Weights of a small GPT-style language model, trained from scratch on English Wikipedia.
Training: a variant of SOAP for these matrices, 102M tokens, 3110 steps.
Each number is 128 + 24 x the weight over its row's rms, rounded and kept within 0 to 255. Layers, rows and columns count from 0. Numbers have three digits each. The size before them is the row's rms in percent of the matrix's.

# layer 8 MLP up, 192x64, rms 0.246, rows 0-191, columns 0-63
112:140111085096134127126106095097060128135100159140149138097140129139074138123110126147129136125105114171101137105112101157138130117144063120147131137150096134121150133103077093120152125103128131
094:160114146126126125100106149122121112107143129115130111123150154084100108138154145137177142096137101107126149133157163149138136112088137119207132120146124147131116155091152110101102103107188146
121:139122133108126127099163153133179128093126169094143135139133136143105142200089122119094072105136184164150140087128137124153121137087122162141131153136132106143126107119121120130125102132139142
088:112104092115109119143150118121140179122127135095124121176136141122135105166152132139156157128124149123105112122079096188177143105121112113131139170144154158127084118137140100129074119105125138
101:130151133152113134154131157091128122136079104099155094088126130167154146137108150096085139127095189123135148100103075114147129132112122094141113130135149147113124121096115090153114170149135127
091:110117169129125126120174147126143101059144143134134167152100127137103173095104120124161127129094093137131141176152121165137102122116134096131143133101176094114112140117129140101157135142110097
094:092138149155117147131085164109150108155170088166106148158131105147118123156148116120115138115155121146127146167102115114118132155090110115134154125175137089120162095129124132099102147095106084
104:134105137112169150124080120139120125148170152077100135170104090122140178100144114134151125151134129151094143116084152139149126121126106133123132086117165157140120130120117127140130123166180169
112:140157144106141134119091176164117097116125108125153103162138120101116182134151141117139136154173132119142099094140127097138142156098138140127152139086163144162129107106097126134078170146145152
108:150166136142157145086155148135118080121120116122117128160176125134069087139157143147146086172128117135141134131097158117136144080101119086148119115128107139122130117119117115133126065111123133
091:092123100144132155126118141104145091095098123141104136120137160087162162128121120139130148131191066147144139080163096136112106141136133106094152119104094124118128142144106152104151139164146129
090:102103119094134126093126157111138119089129068172128092108133131142140141121142121134142089120174110116125125101158100088114126128114110116107159078117126173145181137134119152127145137079110129
101:118129166179126094153177137122124105082120139138152111122107126173154087115125156135155141122125119142144129123174087164142174105147099122118129127134115151139084126124171136161149136157155117
099:159094190131112136167132101134126147105151164111105150102094097159165136106127109137155108151078109104085132117161131109151127147124165120129143136137103150131161100106162108134109146144101112
103:154113184071117111111150123124133138121144193105116119118104153129136096142114138116128085169110168092091110113147083107127126130132135131165154134141124119110122178164121119143092139136118134
092:147117103126107133093115136176163111114142138164089125119140171106134151172078135111182130181124131127103130134154105147111123151069125121133140158142148102137129106128107146095145120124096145
098:083157101116094114168120126137123168156173158123163104158147147143146111129110103145092139147129145113131157149155105161149098146166116140103170105161128167125121136155125102136096157113149115
102:146140131139165124123096113159117137107172096135123127113104131076141182130128121115105089147124111150155112143108143099154134149123133120103149141099125121166160148136078065122163135121109088
112:086113137100144142136129094118104122091159124155108119160110082134144141147132090129111132170160087150166115145121139102137045170155094126124115132119139125131163111142123137129131112124133095
099:090108162116151109087164171137133164075108099090152134171103146125092157136132130075146159127133126155104124118099114087150116101161107125118126147112095101139129130149112136147138113116126140
103:136141149082119120100157136104121125142111132102117086149094148074141123100136087134129102114142122112082108148179136108137131112130112118109112104146122180074097156164148150108147130152134113
098:141081155171104112144148113106126124122122165163098117157121148126106143115078126122097119136131145083097178097124096149079166139129117112136127138178133118136132096101121107127135107150093112
087:126172114114114134102132110179108102117114102074132184086161129127115093172112103124160135131072143113096141117157103139114136139144138144133131137126156131106141145135151109155116146083141155
097:091155143152110085159110171127114112085153144145117141141152171122104159121146105093143101095133105117136134144062123122112132132178135115141138095113117113104139099119133111124175145114090118
109:073180139162104138136154136125097130145113110100135150123104142111159121158135153146099127165097150167108120132144121130068173122122117114150138104123096154126176119080133137138096113128132115
104:118127162112107163123120107100137104180135082117109141139128099136100153106113098148154141135133103106095145127143111118104145105097131135107160113107112164146143130201112172120130144164083123
106:107136093138114146164116144114115074103131150105131140105140113138161188080110085124139080132122116161129123149131100147148097127149158137114089138100091156158116123158142132154124093140135152
100:119116084153144088091116120160128082119114081118112141117120136118153125132195103130117167124133112141155112131087154129133096154128145148103172123113149142160147074131163134141107123134102135
101:142122142167137156142119136086114125135132128118159153106144121145091127148107121078147164162153175137128103124112090169117089114136116144163106186157126146103149104145117127090138159126142159
090:135135118185139127095119143164165120127133162086101120156143145089158166115091148092131097134140158144132139136095153108129132159144139128116119132125143092165152103155110139078116094107137094
104:096107118083137111175087080121116118150088108167104129140137106116126114089104128111098115126150124154166112118135166149147140121110168111108093132136086153148129107091091130124156105125111148
101:137101086140121126091162109119094185158140133178128108107087139124141129119138112112129123129147101130111153135140153138109169100057137137143160147156123106081135088157115137114138127141113136
095:148130116132160164098131177133120128110154157129095092155125131139113069157130139106079131171127115127146076113130148158123153134127127103086134100125146114126135173141140107120143169131118083
109:155108118113099120155129136131109108134120130123198166128146166131110093142132097134104123137081129133141121155099124134175122130095146132129176150151109108155090109119136130140122093087148071
102:146139095096138122101136136095094161135094138142164113132129153164097098121140181132114144131147070140110150097132165148101140160084135127103148120157121143110152095125168153119143131101151151
076:108110162103139144100191163107125098147115108181142149109115152090123105159111119151115105150111126089108164116144134158152102149141108151097144139155127108102122090135147105109112135119088153
101:121134161147138099143107143115133168119121086129111143155103138138130130141122143140153167141150131146103160091138172119162152155151126102144090091099102123094143181105123106145168160166112099
097:145187136132117156115093150130138117136131102129102096129118136126120153181131127149092096123084131123132094087122102129142134087148113120154141089128149123126134169179150106144082152139137172
096:165142104132123132149161101155135114073138167124149100122126139158135094130098109117105100129157122152100157112143164143078117138122130134133127166146125088087135156122162136146113154082115083
096:126119140184113143138103103111076113148136132113108112143149135133135129135101161174119164143166165094149102171149141131138152094122103146185124132121111143119156125149145082103101129146119097
110:118067107112178131134097117115152143142090117111137132132106112152124155131113159109131187158135115168132146170145146152138122134147116143112103092122112146093157088126154111114163153104095109
100:144154140136166164105166139110130162120101138168115146084139156119091148132137130132125106105111168159144110114142119095095121105140132073161135092160159136111118149135143109167136137165090148
099:129087119126150118147130138137159129098115149078137126093121152134155122128121108088088114127158139101125163068104122131111151130142113084123135108131138154116110096122145139151110108194152179
106:088138104156104110121102156162141138117106141115143117127138140121182137101145153120089159076119152125099082135137147138122130124134114123091101115103150145126203142142123130086093100122112139
089:139112071109120106117149129083176171115145142085138094136111167121160146138130159122152103148142162163135131116127132118166183115107117108135108148162084148137136121130103153120130118142139160
108:106126091083184153099120136131125166132144109136102136148112112171086128140151120144150101153107109143138080122129136102133093169122126147121114100130103148140110099170177100130133086129140119
096:117131142124101143160075193122108128149113141133128133126165088126141098081064124098091124122134124101143162106143135151152112138103112123161152100110147117150139156113092136096151129145133140
088:137096104115102129111158123152122080118128143137140131084130121144108146129084197111135131174083134122115094129075174108118123153110130144160121108126139159104157087156115129140130115136151138
112:144120104149150161177110109119139124123131093145140121104165120164123143101113127149148105151131150169136110155124115146123084128132124134140097152131096075105199094128131151158147106166118105
090:111149094131141128111106185103153100116128093160126134119136116187094094120168105106126173137101119156122100147114117136125097126079138109098115164182104114132119141123113101101119132139133115
099:121075127122139127154143074142146148117177153160064107112150143115127106146136131158115064140113091104149162142142121112100116113131133112098129125117104170147108139124126127165128136162122145
100:102111135121147109153204123129124124137165111080119128107150125128150083108114121137137116166146113119113138114109149159173166125105160094127096173106114116123133113150142154107104087091126128
102:131096123128151092082088114114143105125136117125089152129139127158146100128128193175100113124108099145133127100133132135118176136100168123165146120125117138163132124135122145074084113097128144
092:186115104157129191136123139124153131151130127093164135118144121156120128152130141125086147148151146095173123140134095088143130121149123166126111159149119095138147154077138116158137093097145132
101:146126113146129110113108095160090143143139140141157115093145103095158145116097116131128122110130121158113141118122162184087092156177117128122132155141139093177137151162135127105119151109187123
099:157135103131152145134132171096132136112153155144169134131124205102139158146112132149137120089139136101119095161117132173129127122156103096107104109110092127145162113164104117117135152140101088
095:161120136104108082120118065106086168109107192116126143116113160120118116158116118104134115153144153128099142088128136145130127142118117128143115076140110155143072164137142145121146126148115147
100:140067095132174093143140142101129091127129182138115130164176151148170128138141128145109165105139158121129109088125154134117109112123090101125140120111103160085122160117124125124103147112132108
089:109108152088154115097147128170122138142170143165106110105127166105092179101139144119110151142123128096148123157119123140156136125093117107115124102101094117143091129139109119143164091187109128
097:117077156148162095131128108149178100088138159151086139090163139144104143086149095102124116114145132120109083139098127153137118133117141131087138135116135147143149153122177104121138110137099110
102:118123106130053092131111119144162130114160147131104139090099150094117110129124123135140092120123123118141141145142137113118094096103157178099143164173150129142138074117093150116149163128138122
103:109148152147099108158162105141098134156121129119113140129159110147103113113105142175104139106134144108134117088118132137143083118205116092107114090129138134130143110073163157122099150131133153
103:148117123143117118113134156130130071165126152135111081150126130152137116125107133111154077135121177120110119089144106149145157129179082134107160112154156127157130112166100138114129173134095141
104:093120139116154157128072095118108162151152071149096143163115110134119149092150118169130095132101106114130111138128092123082140148180141130130145144127122115106132127138144114118132093100090155
089:116143103166107163128134105144136116114134175115164096100116140153121128126099146120112150110131141132138131101076147110103096127124136133183111110086142124103110163131160066125089161130136163
097:124151098144150120127160096122169148171135109130144112107131086184153147116098109142155126122153140125144097131103143075109146129117103153107130141161104165155112080112139111141089106100108111
101:102147095110117094153111137161141136156137148092145110148127115145131124120161157126097103107156154150072131142157149113102102176122122110189127130134104125118135138142148113088169169121093108
099:116103166119125196124123113133169149123171130123100139115081108121153125176141111135116145142144156144128079133158120076139098178098141151134158128129120122108147097109136133133114113117121091
111:145101146120140141128099125148137174136175131112127117106093093102134094091150145088158115134126108104123117133139122146142096112132112139123092170135132103113128132155115080147202110135090160
108:138134129112145126157142123135084153131151126143123110152118154113113091143192145131119111090079124143151099110152157167144117139143122158160152116130118150127150177095075104129156141124091157
088:114130155144120147158128152110130145153137082120154144134127169138115129110094145100104154070109153148130129130121175135138104086056104134157089150133120149157142099120106153113118150111101111
107:094163129128096145192128131130137165139120116131131126105133170111152092177133143124087180104138146131113119136137121136136108137145113118136105114076110168174083127088140121131135157131104143
111:102135098140130089109110096150118170156146093146113130123124093113118110124144096135105115073084142159160119114111141156138161105126125143165114137195102148151109136124122094113106169148124117
097:154117149109158115164106124118123113088120135120101107127133109102168139135178131121125094074137171106116163113131128113134134054117127098121140153164146173128097143116131149138134138088152144
095:128112117147130125152085133141110138136137129178120113141113073108122139147163125116143158148147124111177126204147155133129134136079101171105135140128119139130129124169078128133106112122143170
106:144084140099128153114165160118117096121140156172104135125143136158163083107076117091131120154123114146147117077092142143135135145136141111109117091132099147106107089127140137133125080118165135
101:154154127092144114153148153090130123113119172092133093101141151090117089086076124132121093129085127161086118126145126118111128147151117117173128087136134115092141121118126151160098154113134116
112:129153120151135139159141119177111159169051129127106166110150150125139110100137137117146136118097152109130107163141149164117141132109163105119071133090142160122129124127097151105123149122155104
099:104117169157127117126141119132128109131118117085089129126156100159122146088105131103141106157116159150140099114153121120109141096127106088119117106112120162089136146161125100086137117151048118
101:096154110119112138145096147149116144117125067070130129129125117096118092106103137124137126159064133176091103113105085118102134133128119136104113101122124144146122136152118166100156108128156100
099:101089127112119124149125096107142092127132120153132136147089151143147099120132047141153122129111121156144145145101130128109117117121107145105162175080104122139128099084093128090143114145112091
105:155121176124124125122136085112147135150141125116143120117109128120083162080107159124121148108147098080092096145118160102097126071113108154129135118176129141114113073125145117109134143131094135
097:145132132152131090105113166156103122132132142139136172155160115102115111091111126125150179169142133116086107131126090124127139125128101130116099099178149134118172104112090150156143100153083116
109:147124157150143093096108136159113179126115069159157128117110134156087139122128121164144146143176140127162126134128098116096133122134102120180137120112119089154140139118115093118181127111120157
099:116145101095125101116150128090092103112114128117102127062125134120165140130142080116134131102103135136120098107128130125133150139111149131098111172118094143127085070125113106107101185132139102
087:111155158155164131166098133178125087110120126148110143116119119112135122154157131172109148133172156127109169162122110128132094133156114135119185152133119107134096120123109138138102092123070132
098:144108098099099115177150121133122127142098136149122071078137127127147099139134176145123097113086134097108144140139141161091125127114113130136137084127157107092149152135142159105160139095096108
100:114177128156082147104118111108116136109117150119117098115156109114116089120115114091114156141121107102123134163126152094151102104163128110127143120112148110207125103130137156149066139148119134
100:179083155171151136126139149090078151103152121134140162129137120125119125122116104099104171128154138169175136109129107129125126138153112128104107159168127096149083136135154113130115159115117095
103:084159100142147192136117159114101101123135161134131083112126131069141127172118139090080112141142127087120151136137110156116110091118103143149142126109121114107133142170110124128131106143154111
105:121120125118150113132103168137126117105133123159149111104161117112140099160134096125159117153130121059090183148143095081137113093129122158163110076123103119138149141104097153142132107124120125
106:119102120131163127194098152094143131143153151132113095170085139109124133146143142138150128110144093169165160143101158095122133130150112115124069149136146138144121100131155144146144112135109083
096:145136127132135177139113119139110113116104146101141134119136127138129112155162163144082148091152138129138173160122161111102128167159150120140096102099132157131104144118125163139131121116050081
105:115175138151085133147110112129146165144129077151141142114104155138114101124139129161133111110106120119119114121090112157123120161140139126112149118110139194188113130166122084118116145141178113
095:134153153096160131117125163128137128098141145147109132074120109137127115146161152101143107124140155112184117098133102178134109116095113137140153185079123158120151141120147136127112168089146144
096:164138125146129122103086164139106124103108144095180143096151160122132131127143098125118117112104079122126112174129103151108091105094132095127126131128111109154072106077129171132116127145111136
097:099115127132128098111119129146130149124147145097137113128098150163129110118151106115161064171100108153109149099122090133162166081134133118144115135133141101134126117157136184143101086133147083
099:149117137116101184121120135122135119147123114146119134166107133167130149121136139095119181077093133115139109178132129131146123092151104166136096127111129103113132190166163134175129120113115140
095:150151140085141118103119165222107147140119101122172130116155122094109102126130127122155126144154124103137140126110128115079087114120101157123139104120081139151123138163144161138132146135124118
108:158130152140130143119113129095157138127113144103146135108139157128131151183132096102125121075131140106141151131132153138193152079109122116141110132063107116148116128071135151143122152141096138
100:130170086111132133067129102079093116152109160144161114124117135156143143138097098145112143161144077101119148154121110135146142151104151107152132136121153095124120104116067147139109128106122133
090:175133143146160162103156125168152108127070106139138158109116159120138169166140123147119111163159159141124140138142127101061096127125093111149112095140111128140118146139150110118108122103138154
107:161108119147138141111163126076166110135131158144189089113124167111134100163133129111078125143093114139168088123158123128120107124128105099137145139111145146120168132122101142147139094109162142
110:128162081134168086120119128151127136080140101109096121115071122087168121160148156124186158119132103111103122147105128111115164129108099118137150134137144169118120098113137121144120135101149115
098:104132146129112127129173151102136145134142135119160176084116076115126147128090126119192116137119153152142132167117143144113141135106117103134132154140122133122141180115124073107146187112140147
087:100109090168108112130129128142170142127113102159121100125117148121102127144127186137096118114063151129104128119102124134162133122184134099115106104174132124119153128099137145137087141153164108
094:136120100135113127127142142180155097087177112124119130138142104111117134160130103107121121115042117123110118133110111108156102124126117104121073193127114111123113147127091109125135104126149110
100:081129129135079155111126165117155141119091130145100086139129147126140134094138170137123146098120146129128149129163118119115133163148095067116140154120143116141138119127137147076114153150109064
105:069137090157080145163126147128124142121113131119117129144127132071112107174134171131115151137091116179113112163125153168151142151144150147148117116139116147163131131146154106121138177115132131
102:123102119107149087091099153170083125093114179099168096150097127145113091186165145142126155093154107134120176105115122119139127130143136160106145138128115127137128123125142140130132124099135154
100:135191133169167168156126141145104110139107062107143131135124176133114171187112125137128117106163137135142134103150120116138131132148095093106133166129165134134132138104138122138103135130109108
109:154076137154087135122122155173122124140123106115133112124113127120147113146156154133149122097115106163148147152098178145091120120154078163149086146133144112145100151169131135134129071136113134
106:161114125076103163138115132132137140075096174162146142126105151125145119138139158096157105125113160099136159128129168133153102131146159088152116125122157130113097160155130149140115166086147132
089:140109138132144145139142070096099083118160103117135127125120154112144097112167139122180097212145158125106101146143116138125138127152124126131116141157146080168116105110122118122143130143114142
112:127107120116131151156100152171113071135127145135132140132151173121113138105121138129103165135118169100137144132135114162147132120156158148071065106074137109138121142133145100149131146155104102
093:138157098090135116153141133127102105159118104127150098148078152132145176158151148162115170158097141093121128166109108136123126117147125170152110163146158121162123112131125143108114107093083124
092:122120110163122145085153132114158089100147085109109162133137137120116165152138140194128166114105107169118119123131115103129156094127159133103101108136126146159138101113163156106099111096113101
098:153125126105143144110124106112107079158117097192110137132152092137122112119135125123156135114132127150154125140083184105142142097129106144150111182168109123123095130145137102129099133146101176
108:154106140137131127116086155123115124116083140162092108170151145163139138191142145134128111158126120130075107150109090124148117125127152137073145128161109115082117101136111135142115123135122081
106:109134091133127122111140148103155176159151155180104127126183115174132144124115117147100110119150138131139164125126153120142112138114119106104179095130134131165136117109136180174160140143143097
101:135127100134111116133120142143147164102170128109116121170138131140115139113088116155142190124122138146127105118095128090104103098122136146076154144132173126094134083123114161183164103125125129
106:142100155110112123107106129099124132156132120136111150171100109170136138163151137155118150082137133103119175135150157146150141112175103109164118146117138172140168138175111140088150138114099101
105:112122157095092165144146110129142121176078128118088127132151121105084119120120139122156121107126156080121114139111143154169124087118127157120125148122096173113161122111112139091138099094089135
107:122148108100101157122128116130166130131124141144126121104196123115124114086106094101106107118111115108143091107140110102171144123134117130098113140132094124131061107115173144111125067120145114
102:107139148107106113147157134123098136103134151106095098137146099114144114107109122097141121157083160145128152112137130095174092168144142076100105094159145142117146122132118055113150131134117130
104:088091134140123114108093137110132124122167071122106157151140122149133132105138174142158118171117126133169110108109101109106111105119148122112163126138141159083095149131124099124159133185124093
105:144163103123149137123135107150132105116099138118164135114174136117184105152107112096073174151154166138109150132130123099079115140112132131134131076128094103160151132114137132157101142104134140
095:138112108121108129134081158176128136109128133125099094150124150178137156134129135158147137119054126155098148117106165131119142138123118128139100147147146155168151128114118091081113087148148148
105:152154122114150107138147145127115086095113120145100150078139164081084145129107127098135153159132122080136114123150123122125109105111134108114122148152130074133157119157174078109157131112115150
089:145158170155126102106157139102147167102107164157131149123146126137119118122135097106112138094140150115160151126127126144157129049122140136111158142140152193126086139141118116127119152156154106
094:125155138126189082117093131150111096104120106113143129151121140105141103121116130113149121116157159160141170135113123145110110142143152117104166099194092156137104153129127156112109162163139104
099:098123118112158102089139135133148149112124111117116146156164150123117092164143121141108102093111157135120165086166167078137129138148111136141130086101122142120139106178111132105141132147106187
092:167152132102141156159089106136130132061136142108115172133112130127126131150118087114123125112148110138106154115099167110146082098140140125165157145108105136089137129101109164113146088164146137
092:146110142152136144134136107150100102113110163077119103156138141139086060123091146107106106137134171133120138059133103140112140137120132135108099113144120108123102143134089095134153163120106117
105:145148145161119166094138116108125115161167131165133099115120146120160121137126161121136138154123158085150153169153127105153148131082115101139075120121093127098107130145079126098128147163162122
099:149102168096139117132121136136128150167138142146128120118132112071137086116149103153101174133139145145170155119118117143124130128112113121181106180124147128148134136075085126109115148127100079
110:144154108122099114105131176134096058131107120106116102063096144135146134119134136152129133108139107129144118142127115120129165123093134087168085163104086104111110126148147112111132116096148119
100:121127113139101108146094095098139157119116128125103103102125133113148133137104164105061131119162117135105175168122120107160153109126115153123164189130099144118104117112112121187144118119137152
107:144082123138190103131121146098124128111132106160143101116086156114138146145128122134137054113115164142157100160134185148102128124159128128146143113139131116124148133112121147156157145167156108
104:184165155146160120140158135141139101119121151144100128120108170104095154106159160144087117142140155120116145124152125134153105118151132111066105165135139170144094146131121101173110123138115116
096:081165140142125137130131090114117130162114128116153160114136099147126143145131106076136105115170107138150126092081156123109080105131122093139109134168125134126139092128112116092128112125118197
089:137119133126133123113125064133143123113165112131143123110120118146103113153112167179105145158129140125182082119124110098133117125143124187157132136092122090147188138160129102110148120122133100
090:158095139113130117131153083185104141128071135126092106163151117084109119130188156136126121135125196125104152140137164095119136130138121119123102136145141141149120146107140108140089122133138136
092:135130119139097126118124143093181111171144105114107108112104133145093167128119146148181088144081135112119151110102157174128113134120151129122126159145134126135147132091136093081176130151147111
103:088136151124169139133139159109101108105066125113111118158114121116080125138141121114125128106079121129126145096141115136074136090103107102112120124154159130115083152155120132160120133168113084
108:165113119082142129117121137103184122064069104128147161125126139091148141110108138132121154149138127122082095126148089161115119154127169123139101091130118142164111131107151129113144133109118124
096:123125115129103105150134159109144102109165105178097187157107105103144126109107150122155142140091106104109160097157175118162105109134149117140163137154123150099141147095108156112138110101122117
097:147120092123152139129130137095150136114201122105151116157082141183120136125128124126125137153129102132076119099108141151129116179102095120119106084154116129117119139130158110145098139144163161
097:092116142103144160146099154150170137148169167119119104145087129154157159121114120171123128118128131148131160141096088125165118087111147164125148131083100123100119130115128121132099105120133074
095:118136146125100110099108159163134135124159112140146151149146123130082137143184163096116137150129122127130109153107143149148147141127135177122138171118119149194163115101133146097118115072109150
090:160110132146138143161112134122167130101163165096124084150135140103148115158093153165131133101167141139123118149117132119145156159106128148081120123161130143091113120096142114130082105122076161
087:134121117140132125100121112109104137168156117118109138104101130116091154157165101111115137130107168081105110111123148145123174160125162118059162124115102120121157171129126123142154161137114085
093:142147093092098143101096133080049168107126134136118136136118100116080160147131140175101131146133106120103140138100178104142121121128141144123119130102128127138123158129106139165117122141112167
101:122117136090121100151129123144127150161144077128164138186131148148148103100133141110127126145089151142148152170120110111139163137094069136109112112117135100137152145104113161117100173133097105
105:151127101138102154144133089121134154122144099104181146120144143148124117100142175123106127096119139111154144107081130176119128125106141066124107106104128143154131126189119118126142174124163131
090:134151107115155049136150151114104137164173134132094089109141160183133102144116111141100161114129120115150117122154153113094128130162143095172139136144096127140105130130138108125149116104155125
102:084147092102084120132158157096089134145106194108153149127139104112162167156088111137099117124126130098107154156154092115152119149114114143133106108104116160145146127139104150151125120121111109
097:124127171146156121136110121217155143124143148132142164094092103140114139119126153142109127075121177144114126153105117131118154112135131140119120162136146127135125179105129153086117141148163145
100:111179159100126108123163144112068105160137138138132089116103105146172134138150087129108124154107105146106142084122096167112111122118153132090137118126100143103110139146144161152108120134124084
091:123153119092128127158121080189178118139141134109152127124116170093166080150112142104146132133095133119142130124160112131127134092132108120104110097126180120106136062131136149125138141123114145
097:117080116145125139143122114120138126139144117147119121106104082117174119125118134152117110138122118127126147167155075096119152123157120173083119124140150175092094106153089088153180133116114134
098:103091114180128090085160117108178113108150159131098126117148126137128142118087135150130128113117111117093126138148097111125150119118158128135112131168158117142132091146175153124147108196126137
097:070118145142105132181100123146120124123141110153107126147116143102079150123150125127101067131161069113108149106109090150142119100134145128091161149128133150128115137156163142123147120142093126
102:120166180152132101121124103108151089155136123133129101163146118144099153160106123140099117134121091142116147116151121102195161125116126116142133125140097097130139162104160124159111173159143088
108:125165104101127075184124132134114155123151100130158113102162107101121131128107116153177119149152158114136146119101082167154142138105108188101126117097115099118143120135117144113160143139145120
107:105122137132129083185131126129142104137105104169099167098127166142169119126123124131134141149111104134121129097118109100111127101129106131096080130118106136115140136118116085076144100173093170
103:128117127127161157105104141172152126136149106137090142106163096089128166099121132082176134121086111099125098173122125081176139143128107096127147141133164131146155144099109138115124116128139139
104:103147086113110142125137178156132164112110118155108119121095141113135149132154145144113109119157150124134114110162135080146128125124170098127143149127122067124141152136074158173142106151103168
104:160123137138139124129131145142112142167128099172145102144116147134133126172128134133128117093156154154120129148108163097141145086183156144136114113160143110087116110174161104180136158136098157
104:103122115096124191113123127154099169136130084147161119118116119149128113073111146145158100114134116106152125138098128099126180066120166155134114100128143124117113114163140131149119147145116156
094:124091129175147115095101121124099101129086130125134133087135131134096132137117198118112127129090108150135110099116098147127129108117119106130089122145100151156152109126070140147100083098103133
109:124128082139122152147127132103119102099114128155120120113130110132076122106135149138075118093189092137084138134095156123128144154095141112178132166114104157140121117113108152141152137114175138
111:099094137068109121172155118100104150131100145133131136163105141129185145131171180114137131121147154156126155112100134102139118114149099130171147087107129156118111102165121122141146128124136150
093:137147065152102143102142119109111136148121133111166135067134132097135151119112082129166111145101095114112115167104132152115146164093146129162115120109144149125126176108127110166107150104137114
113:134120141118113152145129127074131123135102097142097118148103124119116107095142150132122138067124112151199135132169175139131114093171119127130137127134124133135134096106123180073155139150119121
097:119168102120137162115134195129078125126140138154081073119124126143153108172112099098169106097133130141162122134131170111107139117137119122128146107110124130140131122165141111125135150091083132
096:120163158101137162126100120162149161120138097159161112129160141114157120155203115085147120124171106132128149113104110142144153127133147168122101137136158142149153137102163144162106124112115120
103:102133138082145157139129161123144106121137146155169118119138130092140145102116137123092091074120120104149137129143089154079132159137091128136125134105141110175109130202118125102142110109126140
104:116152090171118110177126130120124154155158100118131163121090105144141119077123144153144113112110132134154116136136112121135148096131098133162139161120152089157117091109106159111168082090142147
088:117172105156144127165116116126153082143130113127156090107146101162164113152103177126126143162127104168133109136131106092131172151098124104144112164159111104155121154104101118089148136108127130
097:121117113093147105142139125108141101122145134121092112132189144181119127135095145116133139129129119159134131097095102091147082132096151169138162167160097122116107096111135175126092115136123099
092:094098123150128126084096152123096105102130132082087094171170119086145134132115149074111138156137153123128135119097115158115124162137152140138150078137153142140166117112141125122134137140087133
094:132140107129136165096085123130093136065130096133136129162119116083141156093110168164166134109134136147143120119162122091088120146153113096154089114132139141176148125143149149132127119152140113
110:116142152161134114120114140094164134123090180105149092128126120109132137124168121071126096172149163146151100146127074157130126138121097116140111138112134120083124067110125135121107110148128120
101:124102144090107153155102115105136129141089147100145110152115060150105128111096141171181113131141133137110115141146151108111147113135144172160132146096109105135087133130115155184136140124110134
112:128104137146123129196100141127135119124114128117146144130146091145181114152108130123120125114103138115139162086099081122141147113144149155099177108100108104121099158096119157127157111070126133
096:086122123128143090134108130136132131122174082155139133157116119139102111132102170160145130121110086173094142149133150121151162159129160110166124134145166146106154133069101157162131133135117132
088:144115149135166103132092146139158103128104167110103088108121112142102122167098101087124085094146112124115127133125128100137115179112132117128106138152169159151151078135153143172125127094147132
095:150124170112140117044148127173124125108132124147102143118127132140147127139134121100123141097101110176120114146146129127107155132113141105131059140112086142083151115146157130143110154142149156
098:122107097132111075099131080144158105147130157099143111133116114156185145166109137159105145144138171152111120138109134131141118110164144132139071137180151116131133114127124153117092127105100114
110:141122073102152171092111121096117140108127143120158145178162114145104137145120114137160134143167130098069128093141130164135079100120110140127126095130155114133092137142109147168137134110134143
089:149128145080143100126184115106069124070137146125134113121112108141165130114118106122092124115144122120138160135127062111138085147140117143123064119116108113150122108150099128112127133132151120